{"init": "normal", "lr_head": 0.00336, "schedule": "wsd", "decay_fraction": 0.49, "max_steps": 7062}
Each number is 200 + 30 x the weight over the matrix's rms, rounded and kept within 0 to 999. Layers, rows and columns count from 0.

# layer 4 MLP down (transposed), 512x128, rms 0.115, rows 120-147, columns 0-127
209,218,189,193,216,206,209,205,194,200,184,197,198,189,193,210,196,194,189,216,198,194,193,202,207,193,188,224,219,201,205,193,180,196,171,213,200,203,171,202,209,197,187,211,189,200,200,193,213,188,223,196,189,206,191,193,195,182,200,195,176,229,187,220,201,209,229,204,225,224,206,200,197,176,186,199,170,192,207,189,223,180,203,208,190,188,195,202,171,202,229,196,193,201,210,237,199,216,210,196,207,206,198,191,219,226,192,216,186,210,217,219,190,193,192,192,179,198,209,215,187,216,195,173,220,204,206,199
239,210,213,200,200,201,155,190,213,183,229,193,213,219,229,211,213,227,194,173,213,186,171,123,163,207,222,155,234,199,173,166,224,124,219,225,245,237,222,228,231,199,175,204,214,179,177,205,189,223,235,226,189,172,186,209,203,156,220,196,241,168,236,127,102,299,253,193,219,213,162,211,162,197,159,263,197,218,209,153,191,186,256,204,165,188,213,181,196,218,262,171,209,196,178,177,150,166,162,274,188,197,248,164,217,202,202,205,199,218,192,185,169,241,194,203,210,215,135,222,182,160,214,225,263,218,189,200
215,212,203,235,241,146,195,210,210,232,233,215,204,193,194,208,217,225,207,195,204,215,215,209,138,210,250,197,190,201,204,181,194,185,224,187,242,201,230,188,182,237,211,205,142,197,204,199,184,209,215,212,191,182,194,211,176,197,228,198,191,193,187,180,152,176,211,202,234,226,219,145,182,188,236,169,184,231,186,213,203,218,188,208,194,140,218,181,187,220,202,212,158,201,177,166,252,222,164,187,240,205,192,186,221,215,181,221,220,157,176,181,190,212,190,177,228,188,213,179,213,220,204,208,188,203,211,190
211,144,190,239,170,178,213,201,247,224,165,199,197,147,230,177,228,132,213,183,266,142,237,216,223,186,215,179,120,214,151,258,201,246,181,179,188,222,274,201,143,191,233,255,198,200,180,170,313,171,173,127,266,204,229,165,195,180,267,230,269,233,96,183,191,204,212,153,149,216,222,177,267,243,198,223,241,231,237,277,180,226,174,98,184,208,172,200,130,171,157,271,219,203,207,228,179,180,252,151,217,237,144,172,156,177,159,202,210,190,232,172,208,102,211,185,328,249,222,226,259,208,153,152,159,169,235,218
163,206,222,244,225,147,245,221,156,185,208,261,213,159,233,233,181,195,210,219,188,157,207,210,217,223,206,218,136,250,156,216,204,223,251,185,206,183,143,198,199,158,238,231,232,227,171,140,177,213,159,283,172,210,207,194,214,201,172,185,171,170,194,198,209,174,181,228,202,159,205,230,179,243,183,209,182,199,166,213,247,220,169,202,204,186,236,164,188,225,175,234,171,200,189,207,148,183,226,220,170,180,228,245,187,229,242,195,208,232,204,163,209,172,204,200,245,180,233,226,203,181,147,183,183,170,141,232
215,196,197,220,209,251,191,204,203,175,235,179,173,207,174,234,221,135,192,217,246,210,184,199,214,148,182,183,185,213,199,170,183,215,223,258,192,199,205,164,193,205,211,204,123,211,185,146,217,177,175,192,252,207,187,169,204,184,212,208,236,233,184,199,236,190,198,171,161,198,227,212,183,222,198,211,159,222,209,180,210,206,231,257,191,265,239,185,169,202,177,211,215,129,230,156,195,223,222,248,204,208,201,269,247,200,224,222,148,195,201,183,128,181,124,199,202,201,235,202,198,242,252,152,244,176,201,188
210,205,293,258,268,256,174,198,189,209,195,179,207,198,203,186,218,208,152,174,246,256,188,152,199,141,253,205,150,185,221,223,186,174,245,221,197,200,249,190,201,179,211,140,148,178,184,224,220,185,172,168,186,227,188,229,133,164,202,234,249,148,190,168,196,215,137,213,156,174,162,149,182,214,170,264,227,170,170,218,211,185,247,206,136,213,201,177,137,232,214,202,209,196,162,205,163,188,276,251,179,180,167,213,214,195,195,134,238,205,267,143,158,159,193,242,159,202,179,268,183,227,219,238,183,221,245,249
183,181,182,133,205,204,265,230,179,181,197,206,218,166,193,238,203,208,232,187,196,176,197,114,203,174,234,157,135,158,213,201,197,221,225,185,207,181,199,251,184,134,232,218,142,219,206,199,111,128,165,207,167,194,236,162,202,236,154,266,208,262,172,211,175,207,209,194,193,198,205,187,254,229,194,226,199,186,193,183,169,238,203,237,211,234,184,207,267,211,176,219,246,244,165,229,228,140,173,230,174,183,207,216,205,169,173,228,180,243,171,194,193,214,184,184,181,175,226,205,224,186,224,211,240,245,248,201
228,207,232,172,205,214,232,234,102,191,246,220,170,198,186,149,158,205,181,207,186,247,185,182,162,231,145,173,271,203,211,175,205,228,240,154,213,227,194,156,190,192,216,159,204,210,175,316,180,182,150,128,187,237,213,217,151,264,237,219,229,219,248,162,216,174,162,264,198,196,237,181,168,239,210,236,195,212,223,192,155,196,188,162,257,206,146,197,203,209,203,177,203,106,263,295,231,248,254,182,150,188,124,216,194,239,132,168,247,180,239,225,138,236,160,222,255,220,185,213,198,198,149,206,227,162,179,188
190,162,178,257,193,208,248,218,162,196,192,229,114,207,225,181,151,211,192,146,192,199,180,205,177,185,179,186,240,148,189,144,235,176,180,211,220,250,244,252,159,250,203,185,232,252,175,215,153,200,245,230,197,197,212,141,220,201,221,199,236,181,209,217,168,176,230,184,229,233,191,163,192,181,229,255,154,190,219,145,187,214,212,172,190,261,206,230,162,207,147,256,247,215,207,156,192,207,176,196,213,221,259,170,194,178,208,176,246,231,198,188,211,209,214,200,211,226,165,144,170,205,197,213,196,206,265,163
238,207,153,203,217,186,205,180,236,260,191,170,237,196,197,157,203,202,173,195,203,207,242,211,189,212,157,203,228,185,226,205,212,162,180,196,248,184,206,186,213,187,207,192,180,176,226,133,238,200,195,201,207,188,191,178,199,194,264,172,164,227,211,166,181,192,224,220,229,174,184,222,178,261,203,217,222,191,202,178,188,172,200,209,162,217,215,191,160,181,252,222,223,208,162,241,159,225,234,228,195,152,253,182,218,223,203,143,197,195,210,172,197,194,231,226,198,163,194,188,240,178,219,188,177,154,211,214
202,216,205,243,172,191,165,194,186,264,208,214,171,193,145,156,218,233,163,229,222,218,187,161,247,186,218,174,241,210,233,168,180,184,154,172,215,191,240,260,179,208,167,198,200,145,213,198,239,233,193,150,224,233,207,215,191,203,199,228,221,202,201,164,184,203,229,221,178,195,237,215,173,218,279,199,221,193,190,205,191,224,248,196,212,223,158,160,161,193,154,236,236,203,247,216,127,186,147,162,242,121,219,197,156,221,210,185,191,206,225,154,169,240,185,208,188,195,181,228,215,216,217,248,143,191,155,218
168,235,190,210,170,153,234,196,228,215,209,186,221,196,195,195,229,196,196,206,208,190,186,187,224,140,154,220,223,240,210,200,224,220,207,263,176,238,237,187,182,210,169,208,150,199,218,224,192,218,207,189,163,242,180,226,176,223,203,225,178,218,171,186,216,181,213,239,227,226,170,226,187,214,192,200,168,208,164,212,167,185,232,191,236,194,204,204,184,162,202,180,195,189,216,200,184,195,188,178,209,219,190,228,210,202,207,211,157,215,216,205,182,195,147,186,207,226,206,207,172,192,169,194,212,198,193,218
163,181,222,231,189,210,212,186,215,216,130,196,236,208,179,253,215,187,188,154,220,203,197,175,238,196,209,140,183,173,169,238,223,189,225,224,144,217,203,140,152,251,243,196,234,201,198,126,175,192,207,235,266,156,148,201,209,192,243,194,225,213,184,160,174,150,207,182,142,193,257,244,248,268,177,198,265,203,195,219,222,212,194,190,202,163,199,250,229,190,204,198,172,233,265,206,246,226,148,189,167,195,228,141,246,190,164,249,162,187,156,207,177,179,231,229,230,194,161,212,211,195,204,186,157,164,211,201
247,171,179,210,165,212,181,182,237,199,188,242,184,206,182,183,187,228,161,233,188,281,163,180,207,170,228,143,161,169,188,220,224,162,140,187,198,228,192,188,216,196,194,205,199,218,200,206,162,140,193,160,125,215,179,109,219,139,243,184,221,241,136,188,159,243,178,275,217,235,224,238,285,193,120,218,234,255,225,154,239,230,126,160,167,196,202,214,169,196,191,235,206,193,185,233,233,235,206,248,211,179,200,245,209,229,208,209,243,171,240,161,226,233,246,222,162,210,232,219,248,173,179,181,193,149,186,217
208,205,201,206,203,192,204,196,203,207,197,210,200,199,203,196,200,204,199,205,205,192,201,200,199,195,200,202,198,196,198,208,197,199,207,198,201,206,190,198,205,194,206,197,195,198,197,202,204,193,201,201,201,199,208,194,204,197,198,203,196,203,193,202,197,199,203,204,198,197,198,197,199,198,206,201,200,203,199,200,204,203,198,195,207,201,200,199,201,197,196,194,199,195,210,202,206,198,208,202,196,206,197,195,198,201,194,195,198,191,202,202,195,204,199,201,205,199,200,197,202,199,197,201,201,193,199,205
137,222,158,196,159,208,198,246,234,173,265,294,150,123,157,179,154,139,214,242,227,194,215,288,210,258,211,200,150,183,221,200,200,185,213,185,219,191,217,214,238,206,226,169,261,245,187,226,227,225,113,209,171,256,277,149,203,244,196,212,232,186,176,188,177,116,168,264,203,218,165,154,235,205,235,189,140,232,212,208,204,197,190,214,184,209,161,166,177,258,187,209,195,224,231,153,180,202,164,225,186,220,168,207,157,163,239,199,248,214,187,195,187,147,180,153,136,205,111,220,216,277,254,239,195,205,230,200
195,232,252,176,277,159,207,220,227,178,180,192,210,243,229,196,190,172,172,224,199,166,180,162,229,172,186,218,220,143,199,205,204,246,133,193,192,228,286,237,208,228,157,201,212,162,233,164,196,196,195,232,200,173,180,210,164,198,253,197,229,185,209,203,155,203,180,180,167,159,231,208,199,199,197,215,192,211,158,212,212,218,222,189,196,174,189,190,164,217,187,173,213,174,202,190,202,222,200,184,192,230,203,199,199,164,209,204,195,246,184,222,191,192,193,193,206,230,220,219,241,156,204,220,180,182,193,198
219,226,210,195,195,197,183,222,214,219,209,200,149,212,232,206,143,216,147,207,202,230,198,164,155,171,215,244,174,170,174,205,190,179,218,204,176,219,210,127,173,230,122,168,201,194,160,198,173,236,165,181,177,168,193,244,255,200,198,207,228,209,176,189,155,196,247,258,171,203,191,167,170,225,191,228,304,202,237,220,210,241,200,283,260,175,173,227,202,167,204,237,141,203,157,231,216,185,186,187,191,198,150,235,241,229,218,248,151,198,254,130,211,224,156,178,251,134,186,235,218,195,107,193,223,272,164,249
185,224,196,187,189,174,212,219,191,257,201,198,207,208,167,161,133,182,209,154,202,227,193,169,233,208,181,230,180,205,241,185,163,163,235,198,218,237,232,205,248,184,237,179,212,239,246,215,205,227,152,205,179,235,195,243,176,169,194,251,193,209,222,170,193,219,202,194,169,219,123,215,182,237,194,164,224,227,221,229,193,280,141,144,251,186,158,134,251,193,255,198,222,188,254,240,208,186,137,198,215,177,195,205,170,219,227,143,229,183,219,169,193,177,152,271,188,173,188,203,244,212,136,199,194,204,154,151
236,201,185,212,207,199,115,242,256,232,210,191,220,200,203,260,182,169,232,210,210,182,195,172,176,152,223,180,189,162,199,175,193,180,233,221,191,202,237,179,185,199,181,160,193,207,202,201,227,192,222,238,219,210,221,157,210,188,157,220,166,102,169,199,190,181,187,182,222,193,226,221,256,181,163,162,204,204,183,184,241,237,193,218,194,147,216,193,161,232,188,196,191,152,183,258,180,224,214,202,213,214,233,254,157,206,230,194,171,191,219,194,198,213,173,186,115,235,205,225,210,199,233,197,209,208,203,286
185,209,186,160,224,192,159,184,227,206,220,194,171,190,208,185,232,212,189,188,214,214,213,232,199,201,233,205,178,150,171,217,227,182,198,210,172,209,187,188,222,176,206,185,154,230,198,201,186,203,224,222,239,174,209,191,158,184,216,220,237,206,203,234,162,235,186,180,206,186,196,206,210,190,206,200,163,196,183,204,210,199,181,218,201,240,230,199,130,192,184,235,180,203,236,173,179,208,198,244,201,197,185,176,202,182,213,194,205,179,199,228,224,237,200,194,184,212,207,196,200,209,203,192,204,214,188,174
190,211,194,219,197,179,191,230,142,164,203,164,212,204,171,225,173,164,215,200,159,180,189,221,195,197,208,204,173,257,208,226,247,195,202,171,220,198,228,215,228,182,174,184,171,215,189,271,191,193,195,235,232,215,197,194,174,219,235,242,212,248,160,194,216,259,223,212,187,200,201,191,182,233,198,181,215,213,212,183,198,181,204,156,223,230,209,166,190,192,197,239,194,214,214,198,213,178,194,175,205,240,183,164,160,175,199,174,204,219,205,189,187,247,191,213,196,206,186,204,167,173,193,192,199,211,199,209
170,228,219,225,233,173,218,214,185,217,217,181,186,258,214,153,162,214,167,175,201,194,232,184,152,192,233,195,212,160,219,210,219,186,213,203,179,168,131,194,166,241,268,180,185,209,191,173,203,221,139,235,230,189,263,250,207,127,152,194,218,198,184,241,215,197,234,216,220,239,194,234,156,172,193,212,129,193,202,185,202,243,212,201,204,278,205,189,156,204,251,190,244,157,169,261,242,95,221,190,233,206,202,176,177,232,236,205,181,197,175,230,173,213,94,201,148,174,204,239,159,229,180,218,191,151,238,215
241,206,210,172,209,224,255,278,196,232,297,264,186,174,225,209,178,234,225,208,210,164,261,247,104,182,217,180,170,170,174,203,206,214,173,240,217,213,238,224,248,220,237,235,212,165,142,204,189,199,178,164,202,162,237,123,164,183,280,254,236,206,173,142,176,202,191,181,195,147,153,193,228,165,168,205,173,136,171,171,223,164,178,209,275,255,188,175,210,210,226,247,201,171,190,208,159,268,179,149,231,157,251,226,200,221,211,202,208,162,194,213,255,229,203,131,204,167,206,183,212,166,154,156,177,217,165,159
255,237,229,209,226,197,221,208,216,156,140,214,211,174,121,202,238,207,190,218,223,169,179,188,177,215,229,139,192,229,158,249,192,217,152,230,235,200,181,195,190,207,197,202,264,209,211,181,202,213,209,254,238,199,160,228,214,177,315,209,250,205,235,173,126,178,211,184,201,222,246,166,213,229,108,230,230,189,143,191,223,230,227,244,168,172,199,188,170,163,220,186,122,190,226,128,224,170,188,211,166,225,193,227,211,194,205,152,189,243,219,149,194,264,185,195,212,209,130,211,213,203,174,150,183,176,215,289
145,216,167,171,240,181,185,206,178,196,183,195,173,149,230,185,111,168,199,226,210,231,202,224,200,248,239,163,150,221,243,261,206,197,230,214,243,173,202,251,218,168,149,216,181,142,232,240,175,229,177,184,148,193,228,195,154,206,168,218,206,178,230,233,214,185,169,212,217,206,162,193,238,178,204,211,260,164,189,247,253,176,208,202,230,203,258,220,210,178,214,168,223,201,172,183,205,205,175,126,164,174,211,153,186,227,156,162,273,221,194,199,208,187,163,199,163,181,223,258,195,293,244,248,157,188,164,206
223,181,214,195,211,197,187,210,204,184,205,205,198,213,201,201,198,213,212,204,192,203,214,219,193,196,222,219,187,194,184,196,197,208,176,209,214,216,209,211,196,215,199,191,196,183,207,200,217,205,220,210,211,192,222,221,213,215,227,192,200,218,195,190,187,193,216,198,228,214,199,187,193,212,215,212,157,199,161,165,202,193,195,201,188,198,194,197,222,193,210,174,193,188,199,197,219,187,199,194,167,190,190,179,186,207,196,222,203,201,213,198,174,233,198,172,196,201,217,186,178,221,165,204,184,189,218,185
# layer 4 MLP up, 512x128, rms 0.23, rows 121-147, columns 0-127
171,213,152,250,191,202,218,297,186,194,203,208,198,262,179,217,228,154,232,200,198,193,252,195,161,151,213,220,197,229,235,173,237,193,173,172,198,213,210,172,194,199,219,233,162,202,200,268,165,186,224,208,155,179,205,228,201,135,176,151,171,236,183,240,261,187,217,174,177,196,169,238,219,210,198,224,197,127,195,192,177,155,218,223,235,167,166,170,230,216,196,192,201,185,183,196,251,193,190,146,178,165,147,245,240,180,227,170,168,241,225,226,201,164,210,247,169,190,218,191,220,208,178,225,229,181,272,224
209,206,210,206,205,181,182,208,188,209,207,194,193,202,215,216,225,207,190,216,180,188,255,176,140,188,241,217,190,182,189,230,138,215,194,212,217,224,204,198,219,209,185,244,187,196,182,219,222,228,172,199,183,194,149,209,189,198,200,218,203,179,205,205,168,207,198,205,229,223,240,234,194,204,189,170,176,227,192,178,208,202,185,204,237,172,204,191,192,230,196,213,161,207,213,183,237,202,189,197,190,179,153,182,166,192,210,197,213,176,181,201,204,195,217,166,232,186,215,182,223,189,193,234,189,205,199,206
276,123,179,242,150,249,212,225,171,204,154,206,230,236,174,184,215,238,113,204,203,184,291,196,233,207,180,233,283,195,271,282,182,208,145,170,244,216,202,195,211,279,132,193,234,232,159,183,231,172,194,174,198,161,238,189,186,152,228,163,151,218,168,227,176,139,163,201,195,226,147,147,244,180,159,216,204,137,218,135,235,216,191,147,199,188,213,224,194,205,184,225,258,212,191,224,196,228,210,215,175,278,191,201,174,204,190,146,217,228,257,222,187,191,137,165,190,229,222,197,150,144,163,212,177,210,225,213
229,222,158,222,168,196,184,233,143,208,195,207,205,173,190,202,227,189,201,200,219,221,211,188,223,166,202,182,146,219,222,193,183,252,212,185,202,170,224,178,214,144,179,200,201,202,178,139,220,230,190,218,222,205,152,203,231,180,200,163,184,249,230,226,266,178,241,217,183,216,160,220,182,145,228,176,217,214,210,243,185,146,189,229,160,224,188,200,162,152,262,193,169,205,186,181,240,240,213,139,224,247,166,233,211,195,205,230,203,239,236,203,176,217,218,217,157,199,206,180,249,186,166,200,262,187,196,180
253,225,256,248,245,143,254,181,180,204,186,178,187,210,148,301,174,249,130,148,173,221,197,228,230,233,211,184,268,139,151,228,214,189,219,169,209,214,162,227,146,185,190,205,265,187,164,186,265,188,209,195,187,239,243,190,236,217,152,235,231,150,243,192,179,175,165,234,203,175,206,156,245,229,162,233,232,162,242,205,171,165,219,134,173,181,189,148,196,245,224,189,208,212,206,230,152,180,222,158,177,217,172,163,208,179,246,175,177,183,195,228,210,233,220,222,232,181,160,192,259,156,179,223,145,176,197,209
132,187,219,209,289,174,160,203,176,232,212,164,166,250,235,180,240,224,173,183,254,265,262,242,152,174,194,223,220,253,189,215,223,214,161,178,169,220,200,147,227,222,197,220,170,233,200,180,239,218,169,189,158,230,203,174,215,179,146,170,201,204,205,135,223,228,171,196,224,217,176,179,261,191,132,253,189,212,197,278,182,172,168,166,238,213,213,174,144,233,146,136,242,209,181,243,194,146,276,252,247,204,138,186,213,222,187,199,177,175,166,234,163,178,184,118,185,194,218,218,211,148,243,215,188,215,192,237
252,205,251,186,140,197,163,196,101,209,182,259,187,203,192,232,196,232,232,176,176,195,208,212,160,145,188,173,208,173,199,206,225,227,170,182,258,231,184,207,161,192,176,208,226,193,216,201,199,155,214,183,197,198,225,176,222,239,219,243,211,180,211,187,206,223,209,171,211,230,216,201,252,199,171,149,224,217,243,174,170,218,154,233,256,178,205,168,152,160,186,162,169,227,177,183,203,173,212,264,199,200,196,193,199,192,199,212,204,242,163,259,204,206,227,210,228,207,221,193,210,123,235,142,254,227,159,204
165,254,171,136,189,188,189,233,227,165,201,196,205,193,252,172,151,202,219,274,219,200,222,160,201,201,127,197,204,177,224,141,233,291,206,191,264,261,193,198,227,154,244,234,148,213,223,153,206,204,210,259,170,228,83,239,241,250,202,136,169,159,217,175,204,170,216,143,185,207,174,173,150,247,144,184,230,245,239,175,201,180,176,256,188,167,179,196,150,141,254,218,183,215,236,195,239,172,221,147,222,150,275,239,113,216,197,172,196,201,238,248,143,211,214,187,176,235,262,284,194,170,215,207,188,176,223,216
202,155,205,218,195,231,241,230,147,152,242,135,186,227,203,210,156,179,220,176,251,162,174,207,174,205,229,256,239,236,180,187,203,184,237,159,191,203,193,253,169,179,207,189,239,219,184,198,145,233,202,229,196,220,171,192,216,206,179,206,255,187,196,198,191,195,228,218,187,209,222,239,198,214,183,186,207,218,201,214,221,179,243,233,291,216,204,247,207,183,174,201,139,200,209,219,131,194,203,213,188,153,194,205,243,109,189,183,179,178,163,202,227,165,223,166,151,244,189,205,140,181,256,204,199,156,221,229
191,177,219,216,225,264,167,187,187,217,123,205,198,217,158,226,235,202,189,263,171,195,193,210,220,156,198,174,229,182,217,212,177,192,225,247,201,206,191,204,248,165,180,180,193,199,218,183,217,201,218,225,219,165,196,225,174,210,180,200,182,215,188,204,236,178,190,198,171,210,180,195,215,242,215,222,266,219,228,192,195,189,150,244,190,247,190,213,212,246,166,132,175,196,217,162,188,161,176,159,212,158,196,208,210,206,202,166,219,233,178,183,219,161,180,181,212,194,199,218,190,256,254,162,228,181,180,202
251,171,232,168,177,170,220,228,191,181,155,274,289,246,178,210,171,189,194,198,191,223,211,145,173,262,244,236,190,176,246,248,206,221,176,238,243,186,197,216,190,242,254,206,173,227,192,242,226,175,199,206,172,216,159,171,239,119,174,220,100,224,143,177,181,190,149,181,176,199,205,214,193,160,243,213,224,205,183,213,244,156,185,207,225,162,212,179,196,207,272,200,203,237,227,206,171,228,165,169,160,228,193,132,186,201,206,165,194,223,258,228,202,235,225,172,184,209,157,158,206,158,164,190,206,169,192,196
198,172,225,132,209,219,251,199,186,178,176,192,202,151,216,212,186,150,215,182,200,227,198,219,139,266,231,234,210,216,175,200,163,145,192,166,241,216,245,210,152,201,220,172,235,223,185,193,177,210,167,239,211,175,165,236,207,186,187,202,209,184,223,227,239,208,157,216,179,175,213,173,208,199,218,188,185,208,200,177,205,239,192,164,178,201,201,188,196,222,228,225,178,170,213,193,222,196,217,181,218,187,218,174,177,231,236,204,206,219,157,217,184,203,202,192,158,218,222,212,237,230,206,208,231,221,196,208
196,227,170,181,179,244,168,193,225,191,139,192,208,177,204,193,219,132,206,212,137,201,226,184,222,245,211,232,208,223,156,177,204,205,171,232,191,256,213,142,213,221,275,224,191,187,150,196,187,239,203,200,223,218,178,190,202,168,235,182,197,168,198,137,165,149,199,211,167,154,191,262,259,181,162,191,227,244,239,249,170,213,204,226,178,276,213,192,215,194,188,193,173,197,232,258,244,168,182,221,205,126,219,183,181,210,234,178,218,155,218,216,197,212,230,266,160,213,180,194,117,175,225,142,218,238,171,209
176,254,219,160,194,210,243,209,172,160,228,204,216,161,223,256,205,177,185,231,167,181,244,222,198,227,201,231,202,210,149,187,200,134,222,168,189,213,164,240,210,221,139,151,225,237,183,267,173,187,228,173,127,193,188,224,207,270,178,167,233,210,262,178,211,284,240,221,234,223,238,113,251,125,143,207,222,188,212,196,183,208,206,226,166,174,190,208,161,235,155,216,163,271,216,188,192,216,198,229,164,177,198,236,176,213,230,214,203,267,196,215,188,212,163,197,152,184,213,187,250,209,152,183,197,167,202,212
204,200,197,200,195,208,201,199,201,196,193,203,198,203,197,201,209,204,206,200,197,194,199,202,196,197,208,203,196,201,198,204,203,201,205,195,200,206,197,204,200,201,198,195,200,200,195,200,196,197,204,192,212,199,207,198,199,193,202,196,206,205,199,205,204,200,198,201,196,204,192,200,201,195,206,202,206,202,201,195,200,200,197,201,201,197,200,200,197,196,196,200,201,193,200,201,203,208,197,204,204,205,204,198,200,200,199,200,203,204,199,196,188,204,197,208,202,202,191,196,206,197,192,196,201,198,208,199
264,197,214,221,198,270,190,220,198,263,166,176,242,145,226,209,232,226,211,223,173,193,209,174,210,197,181,256,208,181,156,191,185,209,159,190,207,212,167,206,225,219,225,193,172,167,245,195,178,228,162,152,176,198,169,160,164,214,257,204,175,164,202,202,168,213,214,219,200,229,205,159,212,218,197,157,141,125,231,185,204,146,150,198,254,213,228,254,237,255,240,283,206,223,185,209,228,136,169,154,179,249,223,162,167,213,178,207,244,223,168,269,183,157,167,159,243,237,147,189,295,128,230,128,228,254,188,158
182,185,255,202,257,201,181,176,205,190,196,225,151,227,175,249,240,222,195,211,168,158,219,191,228,214,160,213,210,255,208,184,184,206,207,176,186,226,218,253,200,179,190,168,214,221,248,220,201,238,208,203,204,189,187,214,186,228,189,170,235,220,181,162,195,207,205,179,226,189,191,253,190,171,198,213,236,163,198,178,178,199,148,207,199,252,159,217,227,206,214,159,281,161,215,140,182,240,198,186,187,183,195,230,199,202,237,170,197,215,195,233,192,188,182,214,191,201,193,204,141,212,178,206,205,170,196,181
153,207,202,232,226,181,161,149,262,117,205,180,220,175,144,184,207,210,178,158,172,256,183,202,224,215,260,183,226,190,207,246,240,180,167,169,183,157,199,188,208,241,220,197,169,198,218,151,226,197,225,226,175,149,286,176,183,159,179,204,194,188,187,195,233,249,177,148,265,209,186,237,243,202,213,265,207,168,219,264,157,202,163,132,160,291,220,197,199,223,198,218,227,231,184,247,193,231,230,170,175,141,185,223,211,192,197,163,172,179,178,260,256,184,212,221,244,192,165,224,185,184,210,206,154,230,190,172
154,210,221,227,188,221,211,197,147,212,189,190,235,218,216,205,177,140,232,225,175,157,160,103,242,203,224,222,211,192,193,194,140,163,186,173,226,207,209,169,199,212,215,198,181,223,195,223,252,193,193,149,294,222,113,180,201,217,230,151,276,198,195,177,152,251,192,220,204,235,215,227,208,202,245,156,218,210,197,210,164,242,250,179,185,185,170,201,208,203,230,216,159,231,169,162,218,171,180,230,252,225,198,197,151,244,212,221,170,254,220,179,236,191,197,231,182,130,175,146,188,233,173,164,246,243,225,253
198,203,151,178,166,142,183,213,232,234,186,190,175,259,158,194,261,202,216,185,202,223,193,211,242,171,190,205,180,226,190,201,180,237,238,205,199,201,255,220,183,216,206,202,234,198,243,161,206,199,159,142,180,181,224,208,256,185,228,175,169,197,173,175,196,181,208,152,230,236,153,160,150,192,211,220,231,190,209,160,224,189,184,168,274,230,225,225,150,198,269,208,219,214,203,207,201,198,253,221,206,201,169,216,184,207,187,196,147,193,173,219,213,236,185,172,137,227,210,181,140,206,223,205,189,168,249,226
207,197,201,174,213,254,166,194,192,192,236,209,199,179,174,219,222,195,201,162,220,216,216,221,188,166,160,181,177,195,240,192,193,212,193,191,216,225,236,207,204,193,223,245,193,237,187,251,184,232,200,170,199,218,212,182,191,191,205,186,203,207,217,219,186,175,155,197,183,204,193,216,206,173,218,200,235,151,196,203,242,172,204,208,176,212,198,203,190,193,236,191,176,231,203,179,230,209,195,193,201,212,193,220,200,195,201,180,206,195,212,155,200,213,205,163,192,234,193,185,170,187,183,203,193,163,177,194
205,217,145,242,226,179,177,154,204,185,192,175,203,175,181,240,210,191,205,188,199,216,206,215,170,184,190,206,220,223,224,180,178,205,227,204,208,217,193,204,198,169,151,207,194,212,208,222,209,216,201,211,223,187,202,220,236,178,198,222,168,237,198,195,218,190,221,205,171,246,179,213,217,214,208,181,211,245,165,167,217,175,187,220,203,210,206,199,203,206,193,188,191,194,216,243,207,166,176,215,188,222,143,263,203,166,178,188,193,176,138,200,236,210,189,197,183,225,220,198,200,192,245,157,204,204,175,182
246,236,214,195,182,235,205,196,163,130,244,187,193,197,249,216,175,176,163,235,192,189,189,205,226,226,182,184,202,217,234,181,164,186,238,208,190,164,192,216,194,193,159,204,233,180,196,178,229,202,212,240,164,217,235,171,192,261,197,234,197,181,204,184,250,179,268,210,120,159,250,217,173,200,204,170,248,144,191,211,164,131,176,184,189,154,177,211,147,177,236,182,228,201,237,123,149,203,180,198,210,256,232,191,225,240,225,186,250,185,189,261,170,204,163,169,179,218,216,226,159,226,199,234,214,235,205,202
228,223,193,228,165,165,195,235,187,260,339,135,223,227,201,226,185,183,241,158,203,133,236,210,239,194,191,200,225,171,197,216,175,180,218,251,163,199,145,181,160,218,201,186,161,200,191,261,158,197,225,177,189,186,176,155,197,226,267,235,166,183,197,171,119,241,191,176,151,179,200,259,185,195,186,251,194,188,232,176,257,211,216,179,202,211,191,173,141,151,183,246,232,182,228,178,150,207,258,165,196,265,153,245,215,191,137,173,181,154,255,234,249,170,189,149,279,178,194,196,160,144,214,302,181,179,182,180
153,253,213,178,210,150,186,235,217,174,182,141,194,221,221,193,201,208,67,199,169,183,216,208,225,244,217,157,129,232,181,226,240,130,181,248,219,150,178,124,196,255,223,184,171,221,230,160,246,225,210,179,172,250,221,215,194,212,253,205,205,196,205,171,146,196,169,138,230,190,224,216,180,213,189,225,198,238,192,261,202,246,157,237,182,205,259,163,195,235,186,250,188,171,241,146,263,200,202,193,143,224,186,201,245,229,191,153,181,221,161,219,188,223,232,183,247,299,132,142,159,194,174,175,254,230,239,155
184,239,244,152,176,224,193,180,155,171,117,164,202,247,177,216,207,253,266,269,173,171,191,292,260,192,174,220,236,167,247,224,207,214,164,224,168,150,257,161,185,174,208,174,138,155,263,200,123,178,178,200,235,224,182,212,233,163,193,174,227,185,250,179,190,167,224,229,162,185,215,214,115,206,152,228,129,199,212,202,168,245,194,243,205,188,233,262,213,229,178,252,214,169,246,176,256,180,260,198,194,232,248,212,196,174,225,170,242,170,225,191,168,201,116,143,213,218,153,194,198,109,153,230,191,264,164,212
197,198,204,202,191,195,213,174,222,200,175,159,190,199,214,218,186,229,213,193,215,207,181,194,165,190,197,191,209,185,191,189,199,196,200,179,217,198,200,216,220,201,179,235,204,205,224,196,213,209,186,182,196,190,226,210,192,184,206,192,201,208,200,186,199,197,204,193,195,203,202,192,192,202,215,193,232,192,198,213,198,212,203,196,192,186,187,189,212,191,207,201,221,202,200,196,204,208,204,184,202,223,189,198,205,227,201,205,218,184,209,209,205,214,197,214,193,194,194,189,198,174,189,190,197,203,197,231